config.yaml
num_hidden_layers: 20
hidden_size: 96
num_attention_heads: 3
num_key_value_heads: 1
head_dim: 32
intermediate_size: 256
vocab_size: 1024
hidden_act: "swiglu"
norm: "rmsnorm"
norm_place: "pre"
norm_eps: 1e-06
positions: "rope"
rope_theta: 10000.0
rope_fraction: 1.0
qk_norm: true
attn_scale: 0.177
bias: "none"
tie_word_embeddings: false
parallel_block: false
init: "uniform"
init_std_qkv: 0.0344
init_std_o: 0.0
init_std_up: 0.0344
init_std_down: 0.0
init_mimetic: 0.5
optimizer: "soap_variant"
learning_rate: 0.00651
beta1: 0.95
beta2: 0.95
weight_decay: 0.061
lr_head: 0.00794
warmup_steps: 51
schedule: "wsd"
decay_fraction: 0.387
decay_shape: "sqrt"
final_lr_fraction: 0.05
batch_tokens: [16384, 32768]
max_seq_len: 1024
doc_mask: true
z_loss: 1e-05
train_tokens: 144000000
max_steps: 6092
dataset: "wikipedia_en"
Each number is 128 + 24 x the weight over the matrix's rms, rounded and kept within 0 to 255. Layers, rows and columns count from 0.

# layer 7 MLP down (transposed), 256x96, rms 0.285, rows 35-58, columns 0-95
[[147 121 117 145 110  99 122 160 134 114 136 126 103 148 108 159 122 128 129 130 139 140 158 121 132  90 115 162 112 145 152 132 145 126 109 109 141 147 167 161 139 151 105 121 136 160  99 154 151 134 145 113 121  70 113 187 152 140 132 170 125 156  88 139 133 153 136 146 113 120 132 140 115 130 132 152 182 111 110 152 111 107 128  96  92 146 121 104 110  99 117 107 153  72 119 126]
 [113 176 145 122 131 146 125 133 114 162  21 137 118 119 133 101 107 113 137 130  54 139 161 144 179 132  74 139 132 113 124  78 128 137  98  99 112 114 129  93 114 108 107 149 169 121 114 151 136 116 108 120 148 119 112 166 129 152  96  82 126 109 128 133  72 110 128 112 153  95 147 144 122 131 144 178 128 102 123 159 159 150 113  16 149  94 103 129 152 121  92 169 116 143 136 114]
 [134 139 119 114 143 138 101 129 109 155 142 149 169 143  93 108 141 162 125 113 135 111 139 151 131 140 121  72 107 129 129 132 119 146 124  99 129 121 130  98 100  90 158 144 134  65 138 130 137 161 129 115 104 116 132 149 136 178  96 147  99 132 148  90  69 174 104 149 138 110  93 119 119  93 104 116 138 121 119  89 147 138 118 146 119 123 155 124 167 138  90 124 122 136 146 109]
 [112 152  95  95 149  67 136 119 121  88 112 151 148 104 110 143 135 181 163 140 161 129 138 146 155  90 127 114 137 169 151 170 120 133 177 152 190 190 171 120  80 159 106  96 107 100 128 112 112 145 119 121 148 183 171 111 124 111 106  95 127 142 143 146 118 148 125 144 124 130 115 175 133  89  87 168 133 158 151 141 133 121 118  59 135 125  78 115 156 121 122 140 143  77 115 134]
 [156  92 121 109 153  92 130 123 118 176 127 160 123 116 149  83  93 160  97 106 120 112 162 118 146 154 114 102 125 141 144  89 118 146 133 145 126  67  82 148 116 134 137 164 148 125  97 157 161 170 140 143 155 151 115 121 118 124 146 159 149 125 156 166 162 128 141  78 144 167 110 127 113 143 125 125 172 156  95 148 145 153  91 148 126 123 131 142 126 116 140 110  78 112  96 131]
 [108 104 180 111 133 148 136 114 177 141 150 157  94 151 128  90 115 123 118 135 123 162 124 129  98 176 101  92 133 144 116 133 104 124 175 114  95 122  70 147  93 126 162 150  81 168 167 133 117 117 118  81 148 145 137 114 107 135 129 117 140 122 165 123 130 148 105 120 136  93 176 124 154 108 115 147 169 132 135 171 102 139 105 132 148  97 131 125 126 116 113 142 131 162 145 147]
 [143 162 150 171 105 137 118 102 143 150 131 111 128 142  95 171 117 166 145  90 157  94 161 136 139 112 169 121 113  85 109  75  82 146 104 161 132 164 123  96 124  89 146 105 153 119 132 111 170 104 109 121 140 147 143 165 124 144 166 161 128 153 126 122  80 145 105 126 142 115 139 154 155 119 156 132 102 135 105 122 131 110 108 110 118 118 145 116 183 157  90 149 133 117 130 116]
 [144 111 114 153 144 146 129 123 158 118 118 130  73 207 109 110 134 147 102  91 125 159 143 143 111 109 131 114 171  93 100 133 113 117 142 151 147  91 169 133 151 101 129 143 136 140 119 158 160  94 159 127 147  97 109 104 133 119  86 109 137 102 108 146 140  73 155 131 110 157 128 121  96 129 137 151 123 106  98 121  99 121 155 103 148 113  99 158 124 123 145 130 143 110  96 152]
 [137  97  98 123 117  85 132 130 145 122 174 136 142 144 134 155 130 116 147 125 127 161 134 140 124 158 108 144 179  78 127 124 107 150 149 131 165 128  94 135 160 116 124 153 152 158 107 131 140 151 104 122 114 152 154 136 145 144 137 112 118 113 121 134 127 126 136  93  77 131  85 149 146 126 125  85 125 150 158 100 120 172 127 174 112 145 142 102 105 101  80 121 116 127 123  67]
 [155 150 159 170 129 154 103 130  99 103 130 124 116 112 116  83 146 137 137 137 143 126 140 160 140 166 124 128 114  96 159 187 124 118 152  95 167 149 142 127 116  97  93 106 100 164 152 158 157  76 122 132 131 102 160 136 103 135  82 179 137 134 126 149 128 129 134 130 149 146 103 158 130 121 133 133 165 147 102 133 162 110 136 141  89 116 107  93 195 111 106 134 137 109  85 166]
 [ 92 130 109 130 116 135 152 102 136 130  84 121 120  63 144 123 143 122 122 132 117 159 115 155 133 105 130 130 133 134 161 118 150 100 146 102 135 129 120 137 170 150 118 136 140 148 145 121 139  76  98 153 139 154 134 158 127 132 153 160  98 111 101 150 123 169  95  98 137  76 146 150 146 127 166  62 142 119 115 162  98 126 111 106 130 163 121 161 142 149 113  93 170 121 132 141]
 [101 122 132 120 103 121 160 113 140 150 157 112 113 123 136  91 125 131 136 140 218 135 152 135 139 106 121 142 113 150 141  93 133 142  96  78 130 132 150 123 120 123 121 146 117 142 107 118 113 106 124 150 102 197 187 145 130  90 143 132 151 117 170 129 141 141 133 159 139 126 150 130 132 124 122 178  89 116  94 163 112 121 107 116 159 120 136 161 154 125 129  97 117 153  93 128]
 [148 137 118 149 105 131  99 154 129 141 130 127 152 127 100 105  94 149 134  84 132 132 117 114 156 101 149 110 158 131 134 149 132 148 132 132 126 149 131 107 154 111 126 154 113 166 137  69 118 121 110 133 148 168 127 112 136 124 172 115 128 108 122 119 103  98 123  94 118 122 141 125 121 150 143 203 169 163 128 109  81 125 139 123 160 125 169 110 146 134 147 181 137 138 112 151]
 [138  94 160 169 128 143 145 133 113 129 142 188 121 159 115 154 126 149 106 102 123 114 102 116 142 144 158 147 124 100 153 142 151 185 153 147 113 147 134 152 105 123 134 163 162 156  78 157 150 133 132 121 151 128  98  92 114 122 129 163 146 130 136 157  89 160 152 128 128  96 103 143 152 121 135 169 166 104 107 132 159 128 117 163 131  97 137 108  93 126 133 132 106 135 127 123]
 [131 105 155 127 137  86 125 126 120 122 181 162 157 152 138 111 107 114 139 175 186 110  81 128 128 124 133 136 131 109  83 127 188  95 162 112 157 120 132 119 129  89 164 151 115 154  86 171 118 121  73 134 126 147 119  93  95 182 116 162 119 116 169 146 134  92 142 127 129 129 134 122 140 167 177 126 134  92 156 122 133 143 150  94 141 150 101 161 139 143 110 135 109 159 136 162]
 [144 123 106 117 100 148 131 112 102 151 139 109 131 143 141 143 139 126 142 132 197 150 131 104 101 198 169 142 107 124 104 129 147 124  67 112 100 102 112 129 129 120 143  76 135 117 116 128 116 106 139 114 141 129 123 107 159 174 155  90  90 163 110 116  95  99 137 132 106 101 157 148 128 151 156 165  38 121 145 162 118 124 120 160 157 135 106  72 136 114 145 162 131  65 126 114]
 [139 152 124 138 131 169 144 149 143 119 151 148 163 140  90 123 152 133  96 126  98 153 109 115 148 117 131 127 118 128 141 137 129  66 126 108 129 158 109 129  95 111 148  98 116 112 166 113 104 139 130 173 133 140 118 169 134 129 137 100 156 177 123 100 110 116 109 137 160 133 115 126 136 115 165  88 122 164 119 109 160 144 129   0 128 137  99 158  91 138 151 184 105 122 113 154]
 [113  87 158 120 145 118 140 155  99 106 139 137 112 145  94 109 141 106 154  99 139 144 137 136 133 146 146 156 137 113  96 130 100 140 141 147 118 107 121 121 113 125 115  97 120  81 105  84 149 140 164 137 136  98 125 138 111 158 137 152 163 153 156 135 105 118 148  88 140 117 144 144 134 114 123 132  58 110 148 169 131 105 152 138 178 120 109 106  96  97 128 114 176 160 119 114]
 [156  84 135 136 124 127 124 141  98 122 136 164 109  66 149 142 153 134 132 141 113 161 110 106 144 127 169 121 129 109 155 112 118 109 167 162  83 126 161 129 148 107 177 171 122 140 125 127 135 130 142 160 190 145 120  85 132 153 111 186 130 119 112 104 111 116 115 173 125 123 135  98 121 151 120 121 133 145 133 166 132 117 148 137 142  74  68 129 155 102 116 122 107 109 137 140]
 [145 106 168 117 120 140  99 108 135 139 120 118 113 194 137  79 155 150  61 165  77 127 127 153 150 124 158 166  89 105  91 118 139 137 141 145 102 136 151 125 131 113 123 137 157 134 114 158 119 155 127  92 135  84 120 153 147 159 164 155 130 126 134 122 123 159 134 148 133 125 115 117 146 131 109 159 136 206 143 129 152  88 141 102 118 128 151 149 116  86 125 152 138 144  98 128]
 [136 119 158 127 116 128 147 123 157 101 131 152 133 142 147 124 112  81 143 155  64 129 125 151 146 152 132 150 173 121  95 127 104 126 133 139 119 134 121 132 115 116 129 140  79 104 155 146 140 163 104 107 131  83 141 142  87 129 159 129 118 142 131 107 126 117 137 124 120 121 125 123 141  62 148 170 175 144 122 113 140 135 158 152 138 131 156 133 125 137 116 120 156 113  98  92]
 [ 84  91 106 121 102 117 121 139 108 118 156 106 105 139 131 145 107 124 124 133 126  98 138  87 133 129 128 113 123 125 144 147 148 125 136 107 112 152  92 117 127 115  86 157 111 133 164 152  91 134  57  81 104 141 122 131  79 130 107 148 101 123 104 107 118  99 157 168 101 146 138 128 112 149 144 166 162  67 118 114 128 106 106 162 114 155 112 132 142 119 129 106 112  93  91 153]
 [121 121 149 117 131 128 105 108  86 115 121 148 121 127 103 117 124 157 151 111 149 163 129 130 119 167 105 106  80 119 127 181 143 106 124  96 156 149 108 157 102 119 155 150 193 129 117 125 106 115 149 102 118 185 120 127 109 186 122  99 147 116 149 111 121 129 123 118 180 103 150 142 152 114 138 141 142 111 128 128 191 156  93 113 132 109 191 109 126 145 180 102 138 141 126 105]
 [147  96 179 137 157 121 119 112 127 165 152 137 131 137 105 113 116 111  86 155 150 133 116 135 152 122 154 162 126 109  88 116 134 140 103 106 122 104  98 132  99 133 121 137 145 103 124 145 111 127 117 103 125 133 117 113 131 132  91 170 131 104 115 170 162 140 142 124 133 125 100 149 152  95  93 136 134 172 155 127 119 125 131 129 133 155 146 129 126 112 121 166 149  71 144 146]]
# layer 7 MLP gate, 256x96, rms 0.309, rows 36-59, columns 0-95
[[104 146 143 178 176  93 168 126 101 159 115 135 151 141 113 150 142  74 129 140 129  98 117 107 137 106  87 139 144 165 140  93 171 123 149 139 157 180 119 125  83 122 144  96 140 158 134 181 132 121 183 141  96 136 141 121 145 139  96 127 174 145 114 117 136 159 113 111 108 144 104  69 146 111 150 177 122 144 131 101 157 134  92 117 109 126 157  88 153 150 157  92 117 102  67 100]
 [161 132  99 120 142 126 149 113 137 120 119 156 135 172 130 105  88 137 157  97 131 142 125 161 107 140 118 142 145 116 135 104 125 142 175 130 129 138 134 135 153 122 130 129 158  99 169  83 109 112 153  81  97 124  94 164 148 160 114 136 136 170 132 155 116 169 147 123 128 208 143 127  85  99  87 130 147 123 126  88 189 154 130 106 110 141 107 112 102 130 118 155 106 157 132 123]
 [100 110 174 106 140 124 151 160 138 130 137 128 104 205 139  92 167 133 122 118 154 118 123 122 102 143 121 109 191 202 141 109 162 117 161 105 135  88 154 140  78 101 161 179 131 118 100 136  99 131 119 176 107 104 141 124 122 132  74 150 106 128 142 140 123 146 177 161 163 120 136 154 169 161 152 130 109 148 122 121  87 173 148 104 139 144 137 145 113 118 124 103 151 101 131 129]
 [130  86 141 152 136 119 118 128 146  64 148 161 114 143 131 114  62 110 127  98 109 129 109  87 115  91 117 128 122 136 193 127  73 113 167 117 145 144 131 108  98 115 124 116 117 115 119 105 133 128 125  89 119 148 134 136 123 143 129 148 133 134 118 152 142 138 156 115 147 110 111 146 136 132 117 180 158 127 115 106 152 159 136 140 140 127 132  72 152  67 143 127  83  84 139 154]
 [ 74 127 156 130 179 132 133 157 115 114 126 161  74 123 108 127 131 110 128  93 119 115 115 105 127 146 130 128 157 131 136 111 106 164 159 139 133 151 105 128 112 108 111 111  93 149 158 111 129 137 143 124 103 192 140 127  96 126 127  80  84 121 175 120 135 146 116  86 118 153 155  86 113 147 101 106 174  79 134 174  77 122 123 116 112 115 139 113  88 133 114 136 141 114 167 158]
 [ 95 145 151  99 122 124 148 140 148 137 103 134 167 173 117 142 125 151  81 122 139 124 131 127 108 146 133 165 165 118 136 137 175 128 157 117 139 145 184 136 115 105 135 111 114 122 120 113 191  97 133 125 126 106 121 145  96 125 179  98  89 155 135 120 117 128  88  64 143 115 129 139 132 120 135 130 128 175 113 116 136 129 132 128 146 153 138 106 130 146 137 100 129 144 114 113]
 [159 109 157 137 160 101  82 104 159  84 133 126 116 135  66  98 114 126  78 109 128 120 121 100 155 107 131 147 162 117 149  97 106 129 124  61 206 153 110 153  74 115 126 134 117 157 127 141  88 111 102 143 114 143 125 119 116 129 148 138 155 159 123 142 151 171  99 133 141 130 108 126 133 113 102 118 129 147 123 133  90 143 139 121 104 143 128 135 177 135 130 133 105 114  91 135]
 [121 127 123 113 122 157 118 163 132 132 131 152 147 110 132 135 175  99 144 140  92  58 152 147  82 122  42 133 156 132 124 126 140 130 106 107 169 182 144 124 101  92 126 130 112 148 150 133  93 121 154 160 162 121 115 102 119  99 148  95 166 147 137 120 127 129 101 138  82 130  69  93 109 155 164 128 146 132 137 140  89 157 100 107  96 127 125 129 128 136 146 143  85 118 126 116]
 [197 100 125  67  87 135 133 123 148 124  82  99 159 147 153 149 136 178 166  81 123 109 127 113 114 127  95 126 136 141 127 132 136 159 157 148  89 103 166 151 130  76 151 119 176 152 142 125 116 146 162 147 149 120 200 141 114 160 127 119 125 105 109 140 130 101 138 147 154 113 104  99 139 103 156 141 121 131 160  96 148 106 130 115 153  74 128 143 134 145 143 181 132 159 169 121]
 [145 108 125 104 136 109 153  89  96 125 135 160 152 169 135 120 177 120 153 132  83 114 116 139 131 115 130 119 126 103  99 117 121 160 113 143 126  99 110  84 103 135  76 158 149 150 156 161 114  81 153 121 134 131 112 118 105 170 174 108 125 139 115  87 133 130  99 117 142 116 135 139 137 138 106 102  78  97 111 140 154  99 159 116  99 112 139 167 143 155 143 137 104 125 149 146]
 [137 124 135 105 108 146 109 111 144 190 151 134 103 152 121  85 111 112 119 143 149 135 141 131 146 112 120 129 118 121 154  93 159  76  92 112 127 133 118 124  87 115 101 125  83 143 125 110 130 111 164 125 137 192 143 138 134  90 141 159 151 124 169 100 130 121 119 151 105 132 121  95  97 132 119 135 158 117 111 126  92 144 124 141 135  51 102 109 138 132 142 121 127 173 161 119]
 [130 118  93  80 174 133 102 127 163 126 145 136 103 154 171 119 102 130 130 112 116 123 109 128 136  89 108 152 136 141  78 153 147 104 141 105 145 143 127 142 117 132 127 104 166 147 173 125 107 123 116 157 156 111 116 148  80 142 139 165  95 154 129 139 128 137 135 134 107 117 143 147  97 146 125 113 146 166 127 128 153 150  82 104 115 121 155 135 140 140 118  94 182 124 127  98]
 [157  90 112 128 111  77 171 154 160  93  94 138  86 127  90 116 130 129 124 112 117 110 123 112 146 159 133 157 136  86 106 109 139 150 142 113 122 159 143 140 187 145 122 156 160 141 110 156 147 174 168 125 126  81 156  78 100 136 124 135 127 123 163 139 136  98 150 119 141 126  99 125 134 129 131 126 121 131 112 102 104 104  95 180 122 124 107 113  85 103 102 132 124 121 130 139]
 [139 174 102 124 150 133 125 115 141 136 131 135 140 156 147 141 144 164 146 134 106 137 104  97 134 143 161 130 126 159 139 148 149 139 117 126 141 117 150 140 118  97 156 192 110 118  92 139 125 116  98 164 160 207  95 153 113 147 139 132 133 117 154 151 109 109 111 132 134 156 103 177 138 150 114 128 166 140 148  70 121 126 150 136 121 117 151  85 127 128  87  99 178 111 147  91]
 [ 67 114 139 142 100 171 106 122 113 135 108 192 169 137  96 159 108 100 110 181 125 124 168 112 149 164 135 144 127 111 145 106 145 130 144 118 115 108 138 121 125 136 142 100 105 110 108 159 117 136 150 121 118  86 138 121 152 142 155  86 123 146  78 129 152 135 139 112 112 153 139 135 118 139 125 137  72 114 162 101 101 144 146 135 128 143 105 103 144 163 110  96 104  90 181 111]
 [123 159 130 114 176 107 144 137 111 146 154 146 174 141  98 133 108  92 145 117 123 161 125 150  89 135  80  76 166 130 136 125 155 138 136 138 150 134 149  90 153 108 128 149 149 178 135 128 117 155 146  96 154 174 118 140 147 102  95 139 118 112 129 112  61 145 121 115 102  73 137 167  96 155 174 137 124 123 109 118 127  74  99 101 159 116  75 121 166 124  90 150 127  58 140 135]
 [ 91 111 157 114 113 109 151 162 126  87 134  96 110 133 140 113 137 120 121 131 122 133 121 130 142 143 163 140 113 123 153 145 130 142 135 112  97 127 118  93 111 118 154 120  96 141 149  88 121 129 115 114 134  95 147 110 146 104 143 155 163 165 103 169 128  77 147 125 117 179 115 144 169 135 113 146  88  85 102 165 144  92 193 126 126 123 143 113  96 104 128 117 123 175 132 143]
 [110 144  41 121 167 115 133 139 159 127 135 131 179 174 125 116 133 157 115 110 125 123 125 177 161 125 150 131 136 158 130 126 163 148 131 112 129 112 141 128 117 100 141 128 113 116  94 114 105 162 111 157 125 100 101 116 142 158 149 116 157 129 150  88 125 159 158 124 138 151 104 108  87 146 105 129 118 142 131 126 122 115 165 110  97 152 134 135  89 135 109  93 124 168 135 117]
 [101 138  95 114 132 133 199 120  90 110 136 138 117 121 109 152 141 108 146 131 130 142 139 147 146 148  84 103 173 117 169 126 166  98 131 106 138 148  99 152 134 127 101 133 106  97 123 109 118  98 159 156 141 144 100 108 136 109 127 105 111 189 120 166 121 133 140 127 120 156 116 116 133  92 120 129  77 109 108 112  98 154 121 136 134 130 138  70 104 155  88 129 152 147  96  96]
 [119 128 111 125 145 106 134  91  82  76 155 118 142 124 134 121 121 127 123 152 111  75 134 114 114 155 109 149 123 175 166 102 152 152 140 128 144 118 158 138 119 100 114 137 130 129 146 118 136  94 115 132 104 170 135 123 140 114 153 144 138 142 110 134 106 156 122 107 139 171 100 118 151  85 111  90 124 109  84 165 117 134 142 117 159 158 130 124 137 152 138 128 114 105 143 132]
 [137 162 150  94 122 195 145  83 113 108 149 172  95 186 154 164 148 120 129 118 141 151  66 103 133 128 154 113 124 107 143 133 115 165 139  75 144 129 115 125 115 125 124 133 127  88 187 125 117 120 122 134 145 200  97 131 137 170 136 107 109 147 150 131 144 119 178 143 103 154 135 143  84 169 111 169 133 136  86 138 108 107 120 161 117 124 122 138 144 124 144 127 141 115 122 181]
 [125  60 117 101 113  96 127 193 158 123 119 117 165 122  90 148 119 152 165 129 132  88 132 159 120 151  85 153 165 103  93  66 151 144  86 114  94 112 139  98 141 133 113 167  94 105 121 127 120 102 130 116 165 146 131 124 128 141 139 157 162 203 113 105 146 129 133 139 133 115 128  78 123 102 132 168 104 120 142 133 135 155 116 139 112 101  90 133 154 111  99 140 154 131 115 123]
 [134 130  90 116 147  99  93 136 145 113 114 136  99 160 122 153 137 131 141 109 110 136 131 125 132 128 174 112  86 115 124 115 155 134 139 110 130 157 148 138 102 118 129 143 106 126 109 133 168 118 155 113 113 148  96  82 109 125 116 105 121  83 111 128 119 107  95 181 138 110 124 185 156 120 130 108 179 135 147  97 141 141 110 156 176 156 126 182 110 102 130 172  96 113 119  90]
 [101 128 109  88 121 107 119 122 129 101  92 159 104 169 122 156 123 151  89 135 126 160 116 158 106  74 136 131 178 145 152 133 119 123 178 133 142  87 123 104 147 171  92 137 120 171 157 115 112  82 194 119  90 119 126  85 121 119 115 134  97  66 140 149 150 126 113 126 116 131  96 112 129  88 119 133 174  90  87 129 124 127 119 143 116 121 101 126  91 116 157 143 124 133 144  85]]
# layer 7 MLP up, 256x96, rms 0.29, rows 36-59, columns 0-95
[[121 151  97  88 136  78 119 131 113 152  99 135 105 109  96 113 181 150 145 153 128 110 151 134 112 126 100 145 112 117 158 107 110 118 144 133 125  87 208 123  84 108 184 185  96 151 143 124 113 123 121  92  94 133 150 146 120 137 100 136 136 151 123  54  72 108 128 105 164 127 167 157  99 109 119 146 168 107 102 123 144 156 130 139 144 147 135 139 132 103 148 209 132 120 140 180]
 [149 133 135 135 130  92 142  95 134 130 112 143 108 125 124 111 150 105 168 180 130  88 146 192 130 149 152 137 118 117 116  94 128 150 127 130 139 143  71 138 144 130 129 147 119 110 138 171 133  89 167 112 119 139 100 114 160 132 122 135 126 133 129 181 152 127 112  68 132 171 146 120 126 130 126 105 132 118 116 114 122 147  98 131 115 124 137  98 123 104 130 112 161 157 122  82]
 [168 115 111 134 135 139 100 146 108 186 108 145  93 143 180 145 141 120  84 127  78 149 133 142 131 161 151  86 135 132  86 150 140 112  96 127  98  94 108 109 158  60  83 158  87 171 108 131 137 120  84 140 119 108  86 142 179  95 128 116 104 105 109 112  61 113 118 133 161  78 160  99 115 124 137 119  95 104 110  79 108 117 130 125  82 117 141 162  83 157 132 118 121 117 168 134]
 [105 118 131 131 156 161 116 152 151 159 154 139 111 134 143 152 141 160  94 125 118 130 134 132 129 152 134 103 115 128 141  98 150 164 147 123 129  84 122 135 114 111 120 125 119 100 157 140 113 129 205 119 105  83 113 119  97 106 131 135 125 120 144 121 115  86 187 118  80 115 139 119 140 137 152 140  65 129 184 112  95 148 141 105  97  93 140  95 135 118 138 124 174 161 106 106]
 [226  97 112 118 114 107 103 111 117 138 117 115 143 114 132 163 117 166 136 164 174 120 118 149 139  69 147  93  65  69 105 161 155 127  96 108 146 119  98  95 139 113 141 126 112 130 140 124 106 170 138 112 159 118 137 119 132 119 124 174 122 133 106 107 153  95 118 129 130 178 165 120 165 126 135 128 121 120 105 113 121 106 153 144 104  89 117 133 141 110 165 127 163 163 113 116]
 [134 104 130 108 154  76 114 102 126 152 129 139 147  99 149 108 124 122 133 143 104 130 134 146 118 167  91 151 126 193 126 142 132 117 154 111 134  71  95 134 132 121 135 116  92  96 140 151  80 144 108 150 156 129 125 118 104 103 104  96 122  79 120 118 133 134  73 112 145 119  97 100 148 107 107 172 159 142 112 158 117 104 153 124 137 136 112 111 132 118 157 121 118 129 117 140]
 [144 105 100 140 113 137 167 118 132 156 129 137 166 137 103 141 112  94 145 131 120 148 116 128 132 144 111  88  61 117 145 107 135 150 145 113 140  75 139 124 146 122 135 102 152 154 138 143  78  98 140 117 107 124 114  92 138 125 124 109 153 140 104 135  96 122 169 133 107 139 125 105 158 128 130 120 150  92 143  75 162  96  84  96 172 110 135  80 141 166 139 104 141 118 134 113]
 [159 113 145 133 125 136  97 119 152 123  97 149 155 120 112 149 113 162  89 108 109 113 107  78 121 108 122  88 143 161 118 122 139 130 132 131 110 131  75 125 135 158 113 112 149 136  55 116 131 140 157 105 153 113 131 147 138 135 138 135 110 115 140 153 118 105 110 163 138 149 100 112  94 140 115 124 119  82 120 123 131 152 121 120 127 104 119 152  70 104 180 109  82 185 173 126]
 [131 120 136 120  99 108 143 118 141 119 124 146 124 151 104 143 129 162 112 127 136 144 167 170 153 122 105 113 114 171 129  97 138 153 118 148 120 142 106 130 150 169 101 112 129 117 129 122 119 138 199 118 141 123 125 124 167  97 195 119 135 117 100 110 115  82  61 154 143 161 131 168 140 143  79  69  59 124 123 120 125 152 129 148 144  89 111 121 152 133 132 119 179 182 105 150]
 [124  99 128 140 124 120 126 127  92  67 143 163 141 130 112 100 142 146 170 112 118 120 110 165 158 127 139 120 131 135 122  84  85 132 151 128 108 127 134 119 155  80 132 149 109 140 139 134 161 111 126 139 109 131 149 112 143 163 165 124 105 156 153 131 118 162  91 149 152  95 145 101 160 107 141  99 113 118 103 154  89 155 127 135  69 118 106  64 113 142 117 120 124 148 153 138]
 [152 114 132  69 130 155 128  84 141 125 134 138 126 150 126 106 147  98  95 156 157 101  98 162 118 138  96 165  92  88 142 105 142 137  73 116 127  97  90 100 145 133 134 158 119 127  93 120 115 136 147 139 113 142 135 104 113 109 125 155 177 108 134 130 131 146 159 139 130 128 157 138  88 107 137 102 154 124 117 141 109 112 126 110 151 104 159 131 152 153 113 103 114 142 117 118]
 [138 103 109 136 123 129 150 134 144 109 125  82 147 128 162 116 125  90 117 102 124 117 112 153 170 167 127 146 148 137 152 124 102 101 141 132 103 123 124 109 109 163 170  80 144 107  94 105 135  99 145 151 112  85 147 112 135 107 175 141 162 102 137 138 131 149 126 148 172 135 142 129 121 154 113 105 104 110 142 150 144 149 149 149 131 106  79 122 143 169 124 137 108 113 155 131]
 [136 134  97 132 158 179  66 128 111 108 108 153 156 159 137 140 124 129 133 119 131 145 140 119 135  87 127  94 154 166 179 113 116 102 136 145 139 113 146 137 130 105 109  96 113 124 192  93 120 132 111 142 100 190 150 129 124 107 121  96 104 143 105 122 141 107 113 130 141 117 141 151  99 131 104 148 119 115 169 152 129 155 123 113 131 139 144 107 109 128 134 173  82 127  95 133]
 [ 78 114 107 114 155 136 128 146 116 137 108 101 152  96  83 116 175 123  88 103 137 127 127 115 106  85 100 132 159 153 123 101 114 115 110 107 118 120 132 107 162  99 119 140 147 127 134 109  67 128 151 139 159  91 116 151 142  92 162  98 161  84 127 117 110 136 119 129 136 112 150 181  90 134 115 161 132 122 125 148 134 116 168 118  97 114 191 150  83 133 144 140 138 120 139 120]
 [124 119 143 121 104 118 115 112 111 107 128 159 120 168 136 164 103 190 159 160 108 157 135 209  76  90 129 119 113  97 109 135 106  98 151 157  98 118 105  94 142 132 144 126 129 106 160 137 130 159 106  96 135 129 139 112 133 134 128 178 185 146 117  98 152 158 129 117 170 156 145  91 108 135  72 133 115 131  85 107 108  86  95 164 107  79 119 154  78 119 139 122 129 188  98 139]
 [127 118 107 148 136 146  85 173 136 154 146 134 183 121 121 184 155 118 148 120 152 149 145 123 146 103 124 138 100 158 136 155 125  66 146 149 137 114 116 133  59 137 128 157 149 128 105 131  65  69 150 166  82 123 129 176 134 173 119 127 129 125 158  86  81 151 161 127 127 134 138 143 151 129 126 161 134 154 151 102 170 163  94 138 152 131 146 117 121 154 140 138 106  78 173 116]
 [153 116 135 150 166 157 152 153 171  91 143 161 104 112 103 199 139 116 116 154 122 152 112 142 124 137 143 187 105 118 101 138 122 150 138 111 129 147 139  99 124  88 103 107 143 125  93 119 133 164 139  95 154 148 143 124 100 158 116 134  81 125 167 135  96 121 121 129 123 119 147 129 183 152 135 165 159 123 119 151 140 105 127 129 139 103 119 148 137 134 132 127 124  83 111 135]
 [113 120 121 135 176 149 178 140 137 151 136 115 143 135 137 128 147 142  98 135 138  98 159 144 107 170 138 125 106 129 113 133 133 122 118 143 132 189 152  79 153 104  55 137 151 152 117  97 150 150  91  83 137 138 109 127 132  91 122 135 144  99 128 148 150 166 147 138 147 119 158 185 152 118 106 148 122 101 118 114 158 108 135 137 132 160 158 156 132 163 113 132 129 169 107 149]
 [143 123 155 107  96 132  92 143 123 132 118 132  92 131 154 101 139 111 125 138 176 141  77 129 152  99 128 130 155 152 128 124 131 124 134 105  86 140 124 139 111 143 151 147 134 138 123 166 150 170 172 139 127 160 150 140 153 121 102 187 126  77 139 103 142  75 157 155 174 156 141 125 122 153 115  73 158 119 139 102 165 137 118 109  99 164 127 136 155 120 119 134 144  98 191 163]
 [118 157 125 125 139 163 136 141 112 119 120 105 114 135 108 157 155 147 123 112 120 121 133 127  94  92 157  98 108 117 133  98 152 136 139  93 112 136 115 119 120 146 102 152 153 122 102 139 133 104 153 139 114 140  94 121 139 116 123 116 132 130  83 150 142 118 130 149 121 158 109 104 127 160  84  98 116 119 163 138 107  98  80 146 159 138  97 131 108  80 113  68 117 149 156 140]
 [ 95 162 149 202 131 136 126 108  97 125 146 128 147 121 121  93 153 105 106 132 120 144 118 112 114  86 110 126 131 108 132  98 157 160 130 123 123 132 117 125 129 111 137 144 170 171  99 144 139  91 157 154 119 124 105 115  92 159 147 138  93  95 114  74 148 147 116 119  72 124  89 131  94 133 174 133 177  96 125 128 146 135  98 145 125 137 123 103 125 102 138 130  79  91 121 161]
 [129 107 116 135 133 139 138  93 111 132 105 141 154 144 118 105 131 103 115 198  93 165 143 191 142 112 141 135 147 148 134 111 140 127  92 156 157  92 109 143 145 138 160  95  99  85 109 107 146 111 123 135 123 114 131 135 145 116 127 102  91 165 160  95 169  90 155 131 118 143 115 102 156 170 121 106 133  92 157 125 114 113 159 138 126  95 189 112 152 106 106 144 105 125 131 137]
 [114 159 165 111 149 176 153 117 135 124 138 145 141  93 144 122  82 119 149 125 150 131 138 154 108 129 135 157 145 126 127 150 116 105 126 112 171 115 108 151 144 138 194 119 134 134 149 120  88 139 115 114 142 170 168 165 126 122 125 157 134 150 117 155 131 162 134 112 109 111 182  84 126 152 149 146 120 147 125 146 136 126 156 131 115 110  65  99 125 129 105 112 128  95  93 136]
 [167 125 116 138 128 192 130 127 158 144 119 117 136 143 123 123 146 128  87  93 140 121 143 168 125  87 150 145 149 118 102 138 104 182 176 110 130 142 179 135 130 151 117 111 132 187 130 112  93 108 170 134 137  94 120 120 115 142 107 128 140  98 113 118 100  96 138  79 116 153 135  83 125  94 150 133  98 157 105 124 155 122 113 144 128 127 152 135 103  69 151 152 155 110 154  93]]